python train.py --n_layer=16 --d_mlp=320 --norm_eps=1e-05 --rope_base=10000.0 --bias="all" --parallel_block=false --init="uniform" --init_std_qkv=0.0631 --init_std_down=0.0 --lr=0.00681 --schedule="wsd" --batch_tokens=32768 --doc_mask=false --steps=3321 --dataset="wikipedia_en"
Each number is 128 + 32 x the weight over the matrix's rms, rounded and kept within 0 to 255. Layers, rows and columns count from 0.

# layer 2 MLP gate, 320x128, rms 0.194, rows 92-109, columns 0-127
[[147 122 124 105 134 145 151  93 133 154 121 136 118 167 137 111 157 182 120 152 121 158 160 150 108 108 162 160 135 152 118 164 118 122  94 141 146 102 186 112 128  84 160 136 115 119 189 120 178 125  94 108 135 142  86 107 102 128 105 153 136 155 129  86  84 119 189 108 101 127 171 142 105 122  93 119 143 178 155 114 115 131 104 143 188 169 168 140  92 115 139 189 118  97 128 144 138 152  99 160 156  97  81 126  89 141 144 123  83  75  70 102 172 115 158 100 188 172  97 138 170 160 112  85 124  40 148 203]
 [125 128 117 114  78 123 121 100 156 133 133 153 152 118  90 132 108 168 147 102 131 140 147 118 148 141 109 103 131 171 108 155 160 112 104 111 178 105 167 153 117  57  45 128 182 151 106 159 142 133 160 130 113 109 137 104 132  84 102 125 135 139 149  75 125 163 158 142 161  95  93 147  50 113 131 136  74 127 113 123 106 147  94 138 114 121  73  65 153 140 124 128 114  44  79 138 113 163  90 133 119  96 107  77 124 135 123 141 115 121 165 103 154 128 118 152 115 131  84 123 104 128 126 180  99 138  62 151]
 [193 164 145 137 154 155 107 184 156 124 140 116 145 165  68 102 103 178 117 184 170 174  90  77 153 118 126 162 146 113 125  96 153 163  98 122 206  76 107 171 140 145  73  47 118 107 108 156 142 152 113 126 144 128 135 115 122 129 116  77  74 135 105 135 101 113 146 161  80 142 124  48 127 129 164 116 176 122 143 144 140 161 178 186 154  71 111 108 136  71 107 139 119 102 143 110 168 146 124 164 155 128  98 114 138  93 120 100 103 103  84 173  85  93 107 132 165 103  80 168  80 113 135 120 103 129  74  99]
 [125  82 140  85 111 108 152  82 145 129 125 130 127 132 193 119 107  88 109 130 124  95  84 138 100 126 136 160 125  99 138 168  95 145 159 165 197 146 110 211 142 103 142 126 145 125 120 152 124 103 137 124 157  99 114  93 165 105 146 119 113 120 188 168 109 174  75 121 137 147  62 132 148 125 133 112 128 105 165  91 131 114 153 137  98 107  94 117 135 115 124  92 120 223 130 180 169 101  60 145 128 184 142  78 122 115 169 163  66  82  77  91 138 153 116  96 129 132  81  82 163 194 122 100 114 111 126 120]
 [146  80 140 115 152 102 128 113 169 193 143 161 165 161 173  94 110 125 150 157 166 123 106 115 138 118  83 135 159 135 135 165 161 151  86 131  78 192 129 124 174 150 101 163 119 137 181 110 105  99 177 132 123 175 157  85 103 145  83 140 131 108 103  98 171  74 173 144 144 148 146 127  82 193 170 190 140 166  93 144 106  78 125 136 137 132 109  31 101 157 113 126 135 109  78 162 107 156  78 156 147 115 147 111 104 125 149  93  76  84 143  63 154  88 137 114 152 130 116 175  92 139  81 136 156  92 146 131]
 [ 92 159 103 175 147 128 102 154 173 110 175  61 180  83 136 122  76 145 108 176 209 154 210 119 150 141 157 181 131 165 173  31 120 119 102 165 144 188 112 171 106 194 168 121 120 120 118 111 135 116 120  81 145 123 118  80 133 109  98 146 172 118 155  74  93 142 172  70 110 168  95 121 126 104 143 174 107 140 137  89 200  93 109 186  58  92 135  85  89 101 192 110  43 180 198 150 152 129 123 118 138 140 129 143 141 195  96 127 134 110 134  82 107 189 154 165 168 149 114 107 140 138 153  92 138 139 145 144]
 [133 137 110 122 118 142 153 136 198 124 136 129 116 117 182 116 127 164 115 171 126 126 181 116 138 124 201 110 169  73 123 170  63 150  86 130 193 123 159  92 169 146  58 123  89 180  82 101 126 122 174 150 146 100 175 163 127 168 138 178 156  71 125 141 144  91  88 166 147 103 135 120 176  99 174 113  56 101 117  67  68 115 114 120 127 152 147 115 158  68  79 136 159 105 127 145 196 121 139 151  95 163 133 135 109 146 151 208 113 144 126 153  33 115  84 152 146 121 185 175  77 138  96 104 138 124 138 168]
 [133 161 162 168 122  82 129 134 161 175 109 143 122 140  96  91 155 156 123 159 201 115 156 142  82 143 159 188 135 150 103 157 137 160 114 191 151 190 121 123 157 105  97  73 102 194 128  87  83  89 165 115 144  56 159 150 127 146 125 136 113 111 151 141 148 117 132 177 148 140 122 215 246 124 169 159  71 109 134 113 156  82 172 148  92  67 104 163 100 204  36 153 155 175  98 147 111 156 105 156 101 112  91  17 186 114  84 126 162  90 134 149 168 127 141 200  93 107  67  32 163 146 125 182  74 134 126 108]
 [103  69  93 177 118 105  96 162 139  87 126 113 133 120 172  82 181 115 193 187 152 133 115 173 171 193 184 174 190 153 142  75  94 163 107  76  92  93 129 147  93 120 140 117 155 136 173 120 163 158 172 152 122 111  48 131 107 107 121 137 120  28  79 106  98 122 162 138  38 114 133 123 114 108 107 152  91 125 175 115 124 161 101 114 132 175 153 141 118 188 130 133  81 202 165 126 162  92 175 125  64 160 167 145 117 104 180 127 141 172 121 125 128 115 129 175 141 162 132 127 148  72 156 113 135 121 179 153]
 [104 134 150 161 112 178 173  67 157  86 157 103 138 157 130 128 176 182 137 125 125 142 157  76 117 171 109 143 133 148 146 160 174 112 151 151 131 139 131  56 210 120 147 130 137 173 123 119  95 109 139 133 110 123 127 110 184  71 131 125 122 143  93 133 119 175 173 112 156 157 157 149  95 121 169 156 111  92 145 136 160 174 106 104 141 104 111 116 149 119 119 111 147 125 187 149 155 122  92 106 144  76 109 104 149 117 111  82 176 168  86  98 110 130 108 162 111 109 139  34 103 142 167 106 137 158  83 141]
 [128 100  92 101 141 132 147  92  87 108 130 111 153  98 134 132 109  47  85 105 145 133 121  73 141 123 109 126 102 116 129 158 154  84 152 104 152 150 203  89 139 111 117 122 140 123  89 124  90 113 114 110  99 177 141 113 122 151 168  96 168 161 149  84 110 182  91 103  79  94 147 127 158 120  85 185 102 143 107 111 135 132 137 157 190 149 117 218 120 151 125 153  57 166 176 152 129 159  25 124 147 116  85 153 138  91 125 104  95 185  92  56 151  50 126 147 126 156 103  91 136  91  92  76 114  70 131 117]
 [192 132 177 154 101  34  96 116 123 123 135 150 133 103 127  93 127 102 129  84 122 132 154  71 101 113 143 168 149 156 108  99  87 107 112 152 100 127 117 134 181 130 164 144 115 143 181 161  82 155 155  93 135 138 133 103  67  69  79 137 105  75 176 110 100 159  93 134 135 108  58 119  94 185 101 174  80 109  91 116 121 113 142 147 104 117 109  83 116  83 132 142 149  94 111 228 141 136 122 135 150 147 185  86 134 102 140 161 202 134 159 126 158 135 154 122 122 192  98  97 114 113 190 151  81 139 138 105]
 [148 132 171 181 138 101  79 165 110 153 104 166  78 126  74 188  44 138 118 171 144  98  94 125 150  66 127  96 116  99 176 155 123 123 119 133 126 183  97 127 161 128 122  95  54 159 146 108 129  90 105 128 152 115 140 138 158 165 156  91 138 138 111 169 112 138 106 165 129 146 141 156 114 129  77  99 113 141 159 123 121 159 128 196 132 116 140 167 138  86 134 133 139 212 137 164 146 160 101 111 210  86 129  85 106 116 103 137 125 195  71 133 113 116 116 138 117  61 197 161 110 149  96  84 183 143 141 169]
 [162 130  79 152  68 126  73  87 121 145 121 159 136 148  93 125 168 108 143 167 123 130 151 133 127 100 137  93 104  85  84 191 182 113 136 156 148  78 131 115 205  95 159 143 120 181 159  74 109 149 137  67 135 138 164 161 131 132  75  84 141 140 150 179  87 131 131 101 150 104 121 125 104  84 112 199 106 106 161 156 106 140 115 125  75 170 196 196 146 109 119 155 136 190 111 109 145 160  71 175 161 130 161 114 160 146 167 167 132 121 150  80 131 133 109 124 145 193 154  90 200 113 116 145 164  96 114 103]
 [125  96 104  91  78 115 102  53 161 155 132 133  92 137 119 129 149 176 142 193 151 116 110 131 185 142 138  88 146 157 150 116 108  83 120 124 109 180 104  79 145  77 156  43 180 139 168 131 132 143 129 172 121 133 225 146 131 176 100 149 146 166 174  84 145 111 158 134  78 151 111 123  93 136  69 125  34 113 120 117 114 125  70 145  97 102 122 176 205  89 112 127 169 175 112 155 185 165 133 141 196 160 149  64 148 156 135 167  90 125 198  91 110 123 134 238 140 164 152 147 149  90 128 158 142 116 139 103]
 [118 126  85 170 163 155 143 145 106  90 122 134  82 140  90 123 174 162 172 129 166  91 131  41 148 140 165 109 133 130 142 183 160 125 159 160 121 177 150 168 153 123 132  89 127 139 126 123 146 183 138 140 155 120 134 131  82 186  98 138 151 134 120 153 102  90 159 130 175 135 163 113 146 129 165 144 146 150  84 173 125 181 104 146 128 135 169 144 150 107  96 118 110 102 158  84 121 158 145 169 147 128 227  99 171 160 155  69  91 162 167 130 115 153 142 149 157 163 117 142 115 116 102  68  93 114 141 128]
 [180 125 160 117 138 134 128 102 117  91 120 111 111 152 188  76 168 138 167 161 155 106 119 150 160 167 107 170 111 134 200 136 149 121 124 151 105 114  97 164 118  68  78 137 165 146 128  70  91 112 129 135 137 121 179 114 101 121 125 158 118 100 163 122  72 127 132  93  70 103 123 125  87 149 113 122 133 142 149 120 117 168 120 109 152 108  89 155 159  83 158 146 151 145 104 149 163 169 147 121  94 182 134  94 168  86 123 107 156 141 136 117 170  84 174 155 123  63 139 144 112 117 118 125 145 132  99 133]
 [ 65 120 150  76 111 144 109 125 108 188 128 149 118 102  67 174 128  80 143 122 102 133 106 115  97 132 116 128  89 126  54 109 120 112 169 145 139 164  61 114 121 146 154 100 151 126 158 175  90 116 103 110  74 104 158 137 125 163 155 113 170 113  70  78 171 124 192  70 108 164  48 132 184 125 108 152 108 140 191 134  73 131 154 172  81 151 161  53 113 113 118 178 153 120 197  83 118 125 129  97  90 116  57  59 151 140 122 132 162 101 112 144 147 131 165 171 132 201 195 100 139 112 112 103 143  62  69 153]]
# layer 2 MLP up, 320x128, rms 0.191, rows 92-109, columns 0-127
[[112 138 123 178 119 132 159 138 153 114  88 141 140 156  93 142 135 142 114 170  78 106 126  98 103 157 176 105  79 133  94 117 107 143 200 100 120 162 131  61 149 149 138 137 131 135 123 136 104 142  94 131 156  79 132 110 167 151 144 119 132 111 105 153 178 119 168 139  69 120 107  94 134 147 148 111 153  80 105 139 176 201 165  63 149  74 159 203 130 124 188 109 122 134 107  94 139 165 124  83 138 130 167 114 158 130 105 103 143 143 116 148 114 124 105 136  82  82 105 143 200 146 117 105 137  93  70 139]
 [174 183  56 147 100  91 165 112 216 156 127 101 128 144  81 182 147 140 140 122 115 159 143 162 143 152 110 138 155 115 116 125 133  88  96  89 207  76 172 144 148 120  66 101 152 101 148 137 126 132 151  72 110 113  93 134 135  76 157 130 109 104 154  89 149 177 110 158 144 124  96 107 124  90 126  76 121  97  79 134 102 127 144 131 104 121 140 121 160 150  87 114 130  95  83 139 105 160 146 103 137 120 137 131 102 142 109 103 136 148 193 112 129 120 117 121  77 114  80 110  90 137 132 147 169 109  98 166]
 [180 152 177 133 132 119 187 119 163 122 145 121 182  96 113 162 148 131  31 146 152 129 144 145 113 127 131 133 144  97 132 206 129  71 131  34 193 116 149  19 147 145 167  62 103 112 116 105  99  92 128 137 125 149 122 100 151 132 107 154 124 125 128 120 127 134  76 123 145 172  83 119 143  98 108  35 128 128  71  56  74 104 111 135 135 113 105 159 140 128  82 171  94  95 118 104  77 124 151 134  47 178 112 189 141 172 106 113 114  97 121 144 144 117 137 138  81 163 102 116 106 124 134 163 170 129 132 132]
 [126 136 184 133 102 113 117 149 121  91  91 128 131 172 128 124  95  76 107 134 123 152 121 135  90 157  96  75 123 122  72  92 134 145  81 131  57 180 201 160 129 150  89 183 138 137 110  90 140 127 132  88 114  88  78 114 114 116  86 113  92 100 136 133 199  93 119 142 162  99 118 121 166 154 150  84 147 149 100  93 116 118 163 141  88  71 132 145 154 164 118 152 124  92 116 130 128 121 135 142 125 121 114 138 111 131  79  99  92 111 133  93 160  93 102 100 195  94 161  90 105 104 206 129 134 125 133 176]
 [ 91 144 152 108 114 116 160 123  96 120 129  84 113 153 112 153 159 152 107 117 123 130 155 105 129 119 126 114 164  66  95 122 135 136 181 182 135 102 125 136 151 134 174 121 211 123 108 195 148 191 116 123 125 109  89 121 146 101  99  90 107 118 146 146 106 113  88 141  80 112 186  99 132 183  99 133 111 123  75 170 135 119 135 178 154 137 136 110 147  15 134 137 117 125 146 129 133 122 163 111 150 159 162 138 132  86  91 121 101 136 119 112  70 133  94 111  94 152 138 126 120 131 162  99 108 100 100 135]
 [103 122 138 114 133 122 123 118 148 150  70 131 109 162  72 132 182 108 186  81  98  93 103 193 103 104 152  20 125 101 123 217 144 161 130  97 101 155 169 103 169  75  96 110 118 152  94  74 129  98 155 119 179  70 140 155 129  96 146  92 129  81 143 115 143  73 116 171 109 111 120 107 134 120 101 145 182  39 177 134  56  79 127 135 182 100 129  94 131 136 141 115 127 107  89 142 158 141 171 113 117 162 111  94 132  81 160 147 110 134 146 207 182 121 172 117 156 136  85 144 141 100  67 124  83 123 103  62]
 [110 139 119 114 198  92 146 174 125 141 139 165  86  96 139 156 139 149  88 108 199 141 121 152 149 132 140 100  72 137 138 168  84 138  85 110 161 174 119 100 171 129 169 165 142 215 110 133 129 128 136 127 114  70 173 124 127 174 149 155 112 197  74 135 107 115 134 176 140  98 103  98  89 167 135 149 179 151 135 130  71 160 163 158 156 135  87 148 105 117 122 145  38  80 106 113 127  54 120 123 143  87 110 164 174 175 141 185  97  74 152  89 174 132  58  78  70  88 161 104 138 163 157 152 131 132  96 166]
 [179 123 121 132 146 111 139  88 130  99  87 182 156 123 112 110 174 115  67  74 107  96 140 160 175  96  93 117 184 124  86 183  91 158 138 107 158 142 176 121  69 130 120  40 124 161  90 149 176 146  80 137 104 147 155  99  86  86 133 142 137 127 123 132 109 115  56  68 139 136 173 180 102 107 124  69 183 129 155  82  65 153 119  74 135 199 148 122 127 106 179 161 121 107 147 161  80 147 108 107 118 153 111 199 123 130 188 109  64 139 148 159 134  64 108 115 127  74 169 125 124 215  80 101 157 171 108 134]
 [ 90 163 154  99 125  87 144  85 126 104 148 208 112  88 106 122 121 114  82 115 136 123 116 127  76 134 111 142 115 114 123 113 132 152 146 168 215  90 121 138 189 114 106 164 112 120 132 185 111  79  91 173 145 131 148 128 142 118 100 119 171 145 214 128 160 143  68 137  61 114 106 150 162 142 162 140 140  83 106 134 133 110 114 159 166  88 162 111  95  93  66 121 136 128 136 112 120 136 162 156 153  77 141  51 124 132 108  84 182 158 109 131  95 126 164 153 145 123  96 193 148 241  95 113 113 112  93  54]
 [ 92 179 151 106 155  62 111 120 188 136 140 151 165 148 138 154 140 122 123  80 123 143 126 124 158  65  78 147  92 119 114 141 170 128 154 226 134  97 159 105 108 116 109 112  88 136 106  81 183 154 146 124 123 133 118 190 116 163 126 175 143 116 130 180 121 141  97 132  83 101 117  81 128  94 148 137 135 159 137 114  83 105  80 139 169 122 115 126 164  99  80 156 115 136  90 144  97 162 168 135 145 160 134 154 154 182 100 113 127  56 156 130 156 130 137 137  88 129 125 168 119 157 130 130 106 127 128 113]
 [230 158 160 172 109 108 127 128 146 177  51 152 193 159 178 136 131 131 191 121  84 131 136 157 139 105 147 164 144  96 142 123 106 128 149 116 149 123  28 156 124  98 155 103  86 147 165 169 157 145 105 209 128 110  65 156 109 125 116 158 156 102 105  98 108  57 145 151 113 137 103 156  88 129 140 126 176 127 145 140 124 151 146 144 123 105 100  73 127  68 156 164 101 134  86 129  92 116 115 118 117 164 104 114 103 120 132 154 143 123 107 199  61 124 143 146 157 118 128  37  92 169 134 157 185 112 143 126]
 [135 115 174 126  89  80 108 111 146 149 131 159 107 140 150 148 175  86  97 137  64 140 166 136 125  60 157 104 131 120 120 127  89  91 150 158  94  94 150 132 155 107 133 131  98 176 135 109  85 124 139  85 158 123 167 161 133  52 134 163  77 164 173 159 109 177 173  93 149 113 115 169  56  81 167 111 127 135 113  95 106 111  58  77 128  23  96 127 112 142  84 147 160 141  92 198 139 101 141 164 106 100  98 194 101 187 167 181 165 134 138 161 158 133 120  93 143 149 111 114 154 146 177  62 150 100 158 118]
 [143 125 168 127 147 156 151 112 203 132 117 102  93 157 122 103 113 138 127 164 154  95 144 103 131 145 114 144  79 208 170 157 197 157 138 102 110 150 182 129 145  64 139 105 122 137 107 145  92 164 158 112  60  96 138  97 156  92 111 117 134 174 114 156 177 174 101 147 127 129 185 115 111 187 163 147 102 151 169  80 193 161 100  94 148  89 110 102 125 154 161 134 135 146 179 103 121 178 155  77 167 118  78 114  69 148 102 110 113 143 150  88 121 149 109 135 148 124  96 117 107 206 110 141 124 162  80 161]
 [ 75 124 154  85  67 131 105 145 140 113  95 123 111 155 133 162 130 127 122 187 142 145 179 212 149 122 104 149 141 162  80 162 184 123 127 112 127 110 166 148  92  78  45  84 125  92  37 114 141 121 103 166 174 141  74 121 162  96 105 166 103  83 158 102 120 163  99 131 111  78 113 106 114 134 140 193 127  74  96  82 145  93 144 117 142 125  97 150  50 140 148 149 157 118 120 141 149 152  84 180 126 104 187 185 126 120  85 109  98 102 146  62 116 203 132 147  92 105 152  98 175 132 147  86 184 118  85 156]
 [158 194 151 154 110 114 129 190 106  75 108 140 152 139 155 137 128 112  92 100 122 157 137  84 163 121 121 182  98 135  88 116 174 128 145 163  87 104 127 118 151 158 129 174 128  61  79 137 174 186 121 107  94 117  85 124 137 133 122 203 138 127 152 117  74 133 160 123 170 145 134 139 166 131 128 123 150 143  92 176 164 139 154 151 144 104 146 129  67 163  83 200 157 157 129 104 148 102 148 129  99 154 152 161 122 118 150 151 126 185 100 119 163 149 116  67 147 107 117 155 107 183 108 114 115 109 121  86]
 [206 114 117 112 147  93  60 105  94  87 131  58 164 133 135 135 117 100  61 163 120 162 182 156 140 145  74 186 110 146 142  94 130 107  72 119  88  85 128 134 148  81  96 212 114 183 115 121 177 118 132 137 182 169 164 146 113 130 104 136  99 110 153  78 139 158 122 167 112 166 105 127  95 159 128 140 148 134  96 162 135 146 155 149 125 158  53 113 165 100 102 146 100 117 108 123 132 179 140 120 109  71 115  82 136 121  32  70 100 122 163  74 152 105 154 139 125 149  81 134 164  96  96 128 165 132 165 142]
 [ 73 103  76 128 216 206 113 122 112 131 124 170 100  95 120 121 139 128 140 120 149 145 139  88  58 132 124 121 152 112 121 137 186 167 134 101 141  90 135 123 111 148 131 116  68 121 185 118  93  96  87 152 141  79  73 115 120 136 145 158 142  94 131 123 118 132  86 158 170 164 105 130 130 163 111 109 111 138 121 108 122 133 133  99  99 137 128 107 137 123 100 119  57 130 103  92 130  26 136 124 120 134 155 156 148 105  94 167 116 202  99 119 100 145 140 160 148  82 178 170 143  96 205  98 123 112 135 149]
 [151 119  96 104 116 170 149 140  98 123 138 148 108 137 123 166 179  78 122  93 169 160 135 174  72 173 124 113 121 151 100 132 169 172 108 155 200 152 167  80 112 102 135 161 127  66  96 109 154 118 131 133 128 122 134 124 122 134 147 145 120 102 118 140  91 112  63 133 140 140 186 120 128  91  75 115 158 213 111 182 147 189  98 122 187 169  97 129  75 131 137  76 160 125 160  76 150 112 125 106 133 162  94 124 155 147 101 104 165 132 145 170 144 187  99 104 133  84 160 104 142 117  61  55 140 146 113 123]]
# layer 2 MLP down (transposed), 320x128, rms 0.177, rows 92-109, columns 0-127
[[ 74 107 117  85  97 104 101 149 130  82 118 122 122 159 117 144 124 131 165 106 109 141 133 101 146 149  93 114  67  98 105 134 119 110 114 163 177  75  93 165 161 195 109  75 121 212 182 164 117 108  97 120 174 118  93 133 197 126 125 117 124  68  74 141 153  96 128 113  96 133  94 133 107 162 119 142 106 107 101 183 108 176 126 147 125  75 118 165 127 167 129  76 147 171 201  75 159 131 133 134  83 140 122 152  95 119 155 149 175 191 201 130 125 146  99  77 124  74  89 109 133 127  87 130 131 112  91 150]
 [122  68  66 117  69 122 159 138 138 137  99 122 170 127 102 172 130 115 180 122  90 139 185 108 135 138 167 149 127  95 140  99 180 132  75 154 172 124 123 156 138 108 101 132 130 163  94 141  93  75 124 158 133 114  46 117 117  85 130 109 104  97 134 119 137 163 125 117 114  96 151 114  49 178 116  66 116 196 134  73 137  99 131 135 134 107  90  81 159 161 132 126  91 112 114  66 122 107 107 150 112 155 119  67 139 109  78 102 126 149 152 114 119 137 116  87 108 147 112 131 134 135  97  99 110 123 102 172]
 [176 116 157 137 159 127  61 137 100 151 159 109 130 130 149 104 133 142 149 115 118 127 141 135  98 117 123 130 173 143 134  76 156 124 102 120 158  76  98 154 109  94  64 125 146  86 109 131  99 198 138 114 124 136 145 105 121 111 109  96 135 120  84 119 148 133 147 128 123 163 149 113  93 130 149 146 134 153 167 108 171 154 221 146 134 126 152 109 122  97 129 136 135  71 152 124 145 130 145 117 101 100 119 122 127 111 180 117 124 136 115 172 101 123 107 100 157  47 119 147  84 160 133 147 105 108 183  78]
 [165 133 151 134  99 168 121  90 122 134 159 160 105 123 163  85 152  58 118 124 107 155 109  99 166  86 164  96 122 141 130 122 151 121 144 176 137 102 105 133 136 142 168 104 165 144 178 163 115 120 172 105 157 172 145 178 113 160 159 155 154 129 140 102 114 134 121 136 139 134 133  97  90 162 143 194  52  83 104 119  80 148 129  96 100 108 146  94  69 140 104 188 155  93 143 125  60 140  51  70 112  84 129 131 130 131 179  60 124 207 175 118 118 126  63 109 113  85 119 131 134 118  74 126 170 179 126 121]
 [ 74 142  84 150 144 148 135 143  62 120 123  73 106  84 120 149 140 142 128 160 125 164 124 184 165 119 162 113  98 121 145 181 167 102 136 107  99 126  96 157 144 111 109 145 128 101 199 129 193 159 115 155 116 163 167 139 113  96 121  95 183 159 208 150 142 177 109 103 181  78 126  89 120 116  84 145 125 128 124 191 100 160 166 102 158 100 144 146 173 107 139 117  60 146 152  70 168 114 140 122 156 172 126 106  85 149  76 185 176 134 109 118 132 156 125  98 150 128  91  99 166 105 132 114 143 138  94  96]
 [ 64 163  88 140 124 115 155 118 129  67 128 128 155 120  99  88 206 105  85 114 119 143 143 149 120  52  68  89 166 119 136 114 115 141 107 139  95 127 105  65 162 155 101 138 141 151 113 102  86 124 146 148 121 129 136 137 142 147  79  88 138 104  90 102 173 139 124 172  87  95 113 152 193  84 129 150 145  48 118  89 145 134 140 120 150 115 167 164  81 160 105  52 159 136 160 112 142 140  92 191 119 153 130 120 109  87 134 143  94 163 109 115 137 149 124  64  66 175 100 140 194  92 154 107  97 136 151 147]
 [109 140 116 107 143 114 146 164 148 102  77 124 208 129 101 129 169 161  57 124 140 199  75 121 131 129 130 168 140 145 213 153 145 158 101 106 118 121 150 107  85 161 142 111 179  93 109 180 146 101  66 113 120  75 110 140 136 142 118 161 113 134 123 101 114 137 160 191 157 141  99  99 123 124 136  71 113 167 141 136 111 132 178 148 123 141 155 129 104 183 180  81  85 146 131 148  77 217  60 179 107 142 125 161 139 166 170 128  99 146 162 119 131 178 100 154 120  85 144  78 103  59 176 138 191 123 123 169]
 [ 93 114 157  77 140  94 154 147 152 119 120 143 130 109 115 148 103 118 111 148 124 109  92 131 161 159 111  69  73  82  46 189 114 115  94 116 144 160 165 153 116 107 104 119 112 111 159  87 162 142 165  59 129  50 181  83 123 138 143 141 141 115 118 172 117 141  34 158 134 106 183  97 116 170 162 134  71 143 108 166 158 134  96  32 154 111  68 123 156  65 101 178 151 222 131  63 160 126 154 116 135 155 110 139 160  57 115 139 157 165 143  98  98 104 167 160 118  86  66 150  43  93 101 144  75 152 122 121]
 [ 61 135 122 102  87 114 176  99 162  91 127 135 170 123  78 135 154 124  90  96 187 169 170 126 114 112 118 128 100 118 136  67 143  95 115 129 145 138  95  86 131 132 117 176 165 115  94 133 113 125 134 111 147  94 133 101 174 129  77 168 141  87 152 113 184 129 145 115  37  71 159 177 142  98  78 111 132 118 103 115 110 107 163 102 201 143 116 136 103 132 104 149 154 188 135 156 141 124 157 188 184  48 106 130 119  96 183 136 127 126  84 189  92 122 137  72 115 148 132 100 143 193 129 148 119  38 173 123]
 [123 116 109 161 172  84  81  86 105 171 116 190 143 204 132  92 135 167 160 169  85 115  77 158 126  86 132 106  99  97  94 170 140 129 127 172 156 127 128 116 157 121 105  82 126 163  91 107 143  68 130 177 169 109 182 129  73 138 119  82 131 124 162 144 108 178  96  90 174  78 138 103 123 156 133 204 138 164 123 138 129 113  67 123  98 157  95 155 146 149 173 163  90 122  91 143 159 223 108 118 140 156 100 115  95 164  88 180  97 111 125  92 131  72 144 111 148 110 152 120 111 140 125 144 143  50 146 140]
 [ 99 183 118 132 117 129 128 122  98 134  93 181 159 152  84 186  94 134 196 132 157 120 135  74 140 142  80 160 133  87 178 113 124 128 109 153 122 138 125 157  34 153  99 120 119 110 104 111 170 126 200 124 108  87 187 106  63 108 142 183 130 160 117 125 127 149 140 166 110 137 114  84 106 179 180 128 104 167 160 194 135 111 125 118 182 136 127 162 162 127  92 125  86 118 120  98 100 145 177 160  57  73  79 160  90  76 121 118 119  78 129  85 165 133 183 137  74 106 154 173 134 141 132 143 151 134 151  85]
 [114 136 111 109 186  98 151 112 168 108 124 108 100 172 175 127 145 120 117  86 100 124 121 113  77 126 192  78 130 180 130 144 129 159 111 150 139 149 120 105 182 121 168  66 101 170 142 136  94 150 153 116  79 148  51 156 175 113 129 154 122 150 151 114 175 102 193  77  91 118 177 116 120 152 125 146 125 192 113 139 143 108  71 147  90 139  88 121 154  96 172  88 143  55 171 134 119  76  80 150 111  96 124 143  64 139 122 148 161 153 146 129 134  93 138 106  96 178 101 147 120 177 143 115 132 110 151 142]
 [122  84  89 117  80  84 142 168 138 143 190 150 169 137 123 156 128 132 199 116 115 116 147 153 167  84 153 110 103 122  92 137 156 161  85  55 162 107  67  83 102 177 161 134  92  95 113  92 198  92 148 157 170 125 114 164 113  93 128  90 118 166 145 141 120 178  84 136 127 110  94 157 121 119 174 174  92  92 130 172 129 117 126 155 127  90 158 140 169 157 125 104 158 172 159 149 163  76 116 149 168 109 136 180 189  82  99 121 126 116 144  96 138  95 131 113 111 145 120 148 100 128 161 206  90 171 149 119]
 [ 93 196  95 171 105  76  93 110 151  84 141 166 148 114 154 106  95 107 106 147 114  79 137 149 158 135 135 164  53  82  49 154 139 180  87 170 124 135 144 114 108  92 154 145 101  99 131  72 163 103 151 115 102 135 152  97  75 118  97 195 132 134 128 161  97 135 175 142 104 108 139 126 129 112 129 107 184 176 122 120 126 152 117 158  94  99 115 111 196 207 148 109 158 141 146  43 119  94  81 192 143 163 145 186  94  98 106 115 101 108  63 112 120 175 155  98  96 102 129  64 145  91 105 112  89 107 115 104]
 [ 92 200 156 177 154  71 109 130 145  71  73  97 144 122 111 110 139 154 142  88 176 125 145  52 108 132 157 168 114 125 118 164 122 160  81 133 185 190 104 130 153 162 135 122 114 153 120 124 112 120  97 140  87 105 151  99 121 116 122 101  86 145 128 161 108 137 107 120 164 129 148 202 156  94 125 152 101  98 130 205 152 140 146 124  96 140 158 166 129 166 168 142 179 123 107 172 140 105 128 118 134  84 137 160 131  53 172 185 155 168  91 122 219 134 106 178 124 121  34 125 123 153 156 158 132   0 133 149]
 [ 98 116 118 157 118 148 133 149  64  93 103 127 122 187 149 193 125 157 140  97 128  99 127 128 147  84 134 127 135 162 188 192 140 104 143 133  76 190 150 182  85  89 159  73 108 133 141 137 146 168 162 151 132  94  96 149 129 165 125  65 107 161  79 189 108  95 153  67 116 126 117 104 136  60 136 126 120 148 146 168 159 142 111 130 169  91 168 115 112 171 101 182  42 201  98 111  84 111 108 166 172 146 132  75 175 160 141 126 130 104 163 110 159 125 120 125 133 122 137 118 148 172  70 139 164 116 122  73]
 [114 105 122 128 155 151 118 171 121 129 125 127 100 123 151  78 124 125 129 135 129 124 169 102 148 145 130 151 119 130 133  91 111 138 133  96  64  76 162 198 137 130  72 188 148 144 107 158 167  98 112 113 130 157 137 138 114 104  74 144 152 102 146 140 107 104 127 138  62 100 116 177 134  90 131  97  87 130 171  93 170 151 115 113 115 150 112  91 153 151  70 135 129 125 102 133 190 124 110  94 159 150 155 122 124 129 134 124 102 145 148 122 147 128 152 121 114 142  97  89 133 166 103  94 113 130 177 103]
 [137  82 128 120 209 179 118 140 111 135 146 137 124 135 117 108 119 169  60  77 166 116 170 145 104 165 173 133  80 168 109  92 156 166 152 158 152 140 187  92 169 207 122 169 147  93 130  70 118  92 130 164 184 184 120 155 170 124 119 100 204  58 140 127  81 125 120 160 193 119 163  94  98  98 122 103 199 129  74 164  78 109  73  72 155 137 134 158 117 142 167 115  63 187 164 102 134 111 107 103 134 155 129  98 154 101 106 164  98 207  79 112 173 111 138  55 162 122 131 161 106 111 208 136 102 121 107 196]]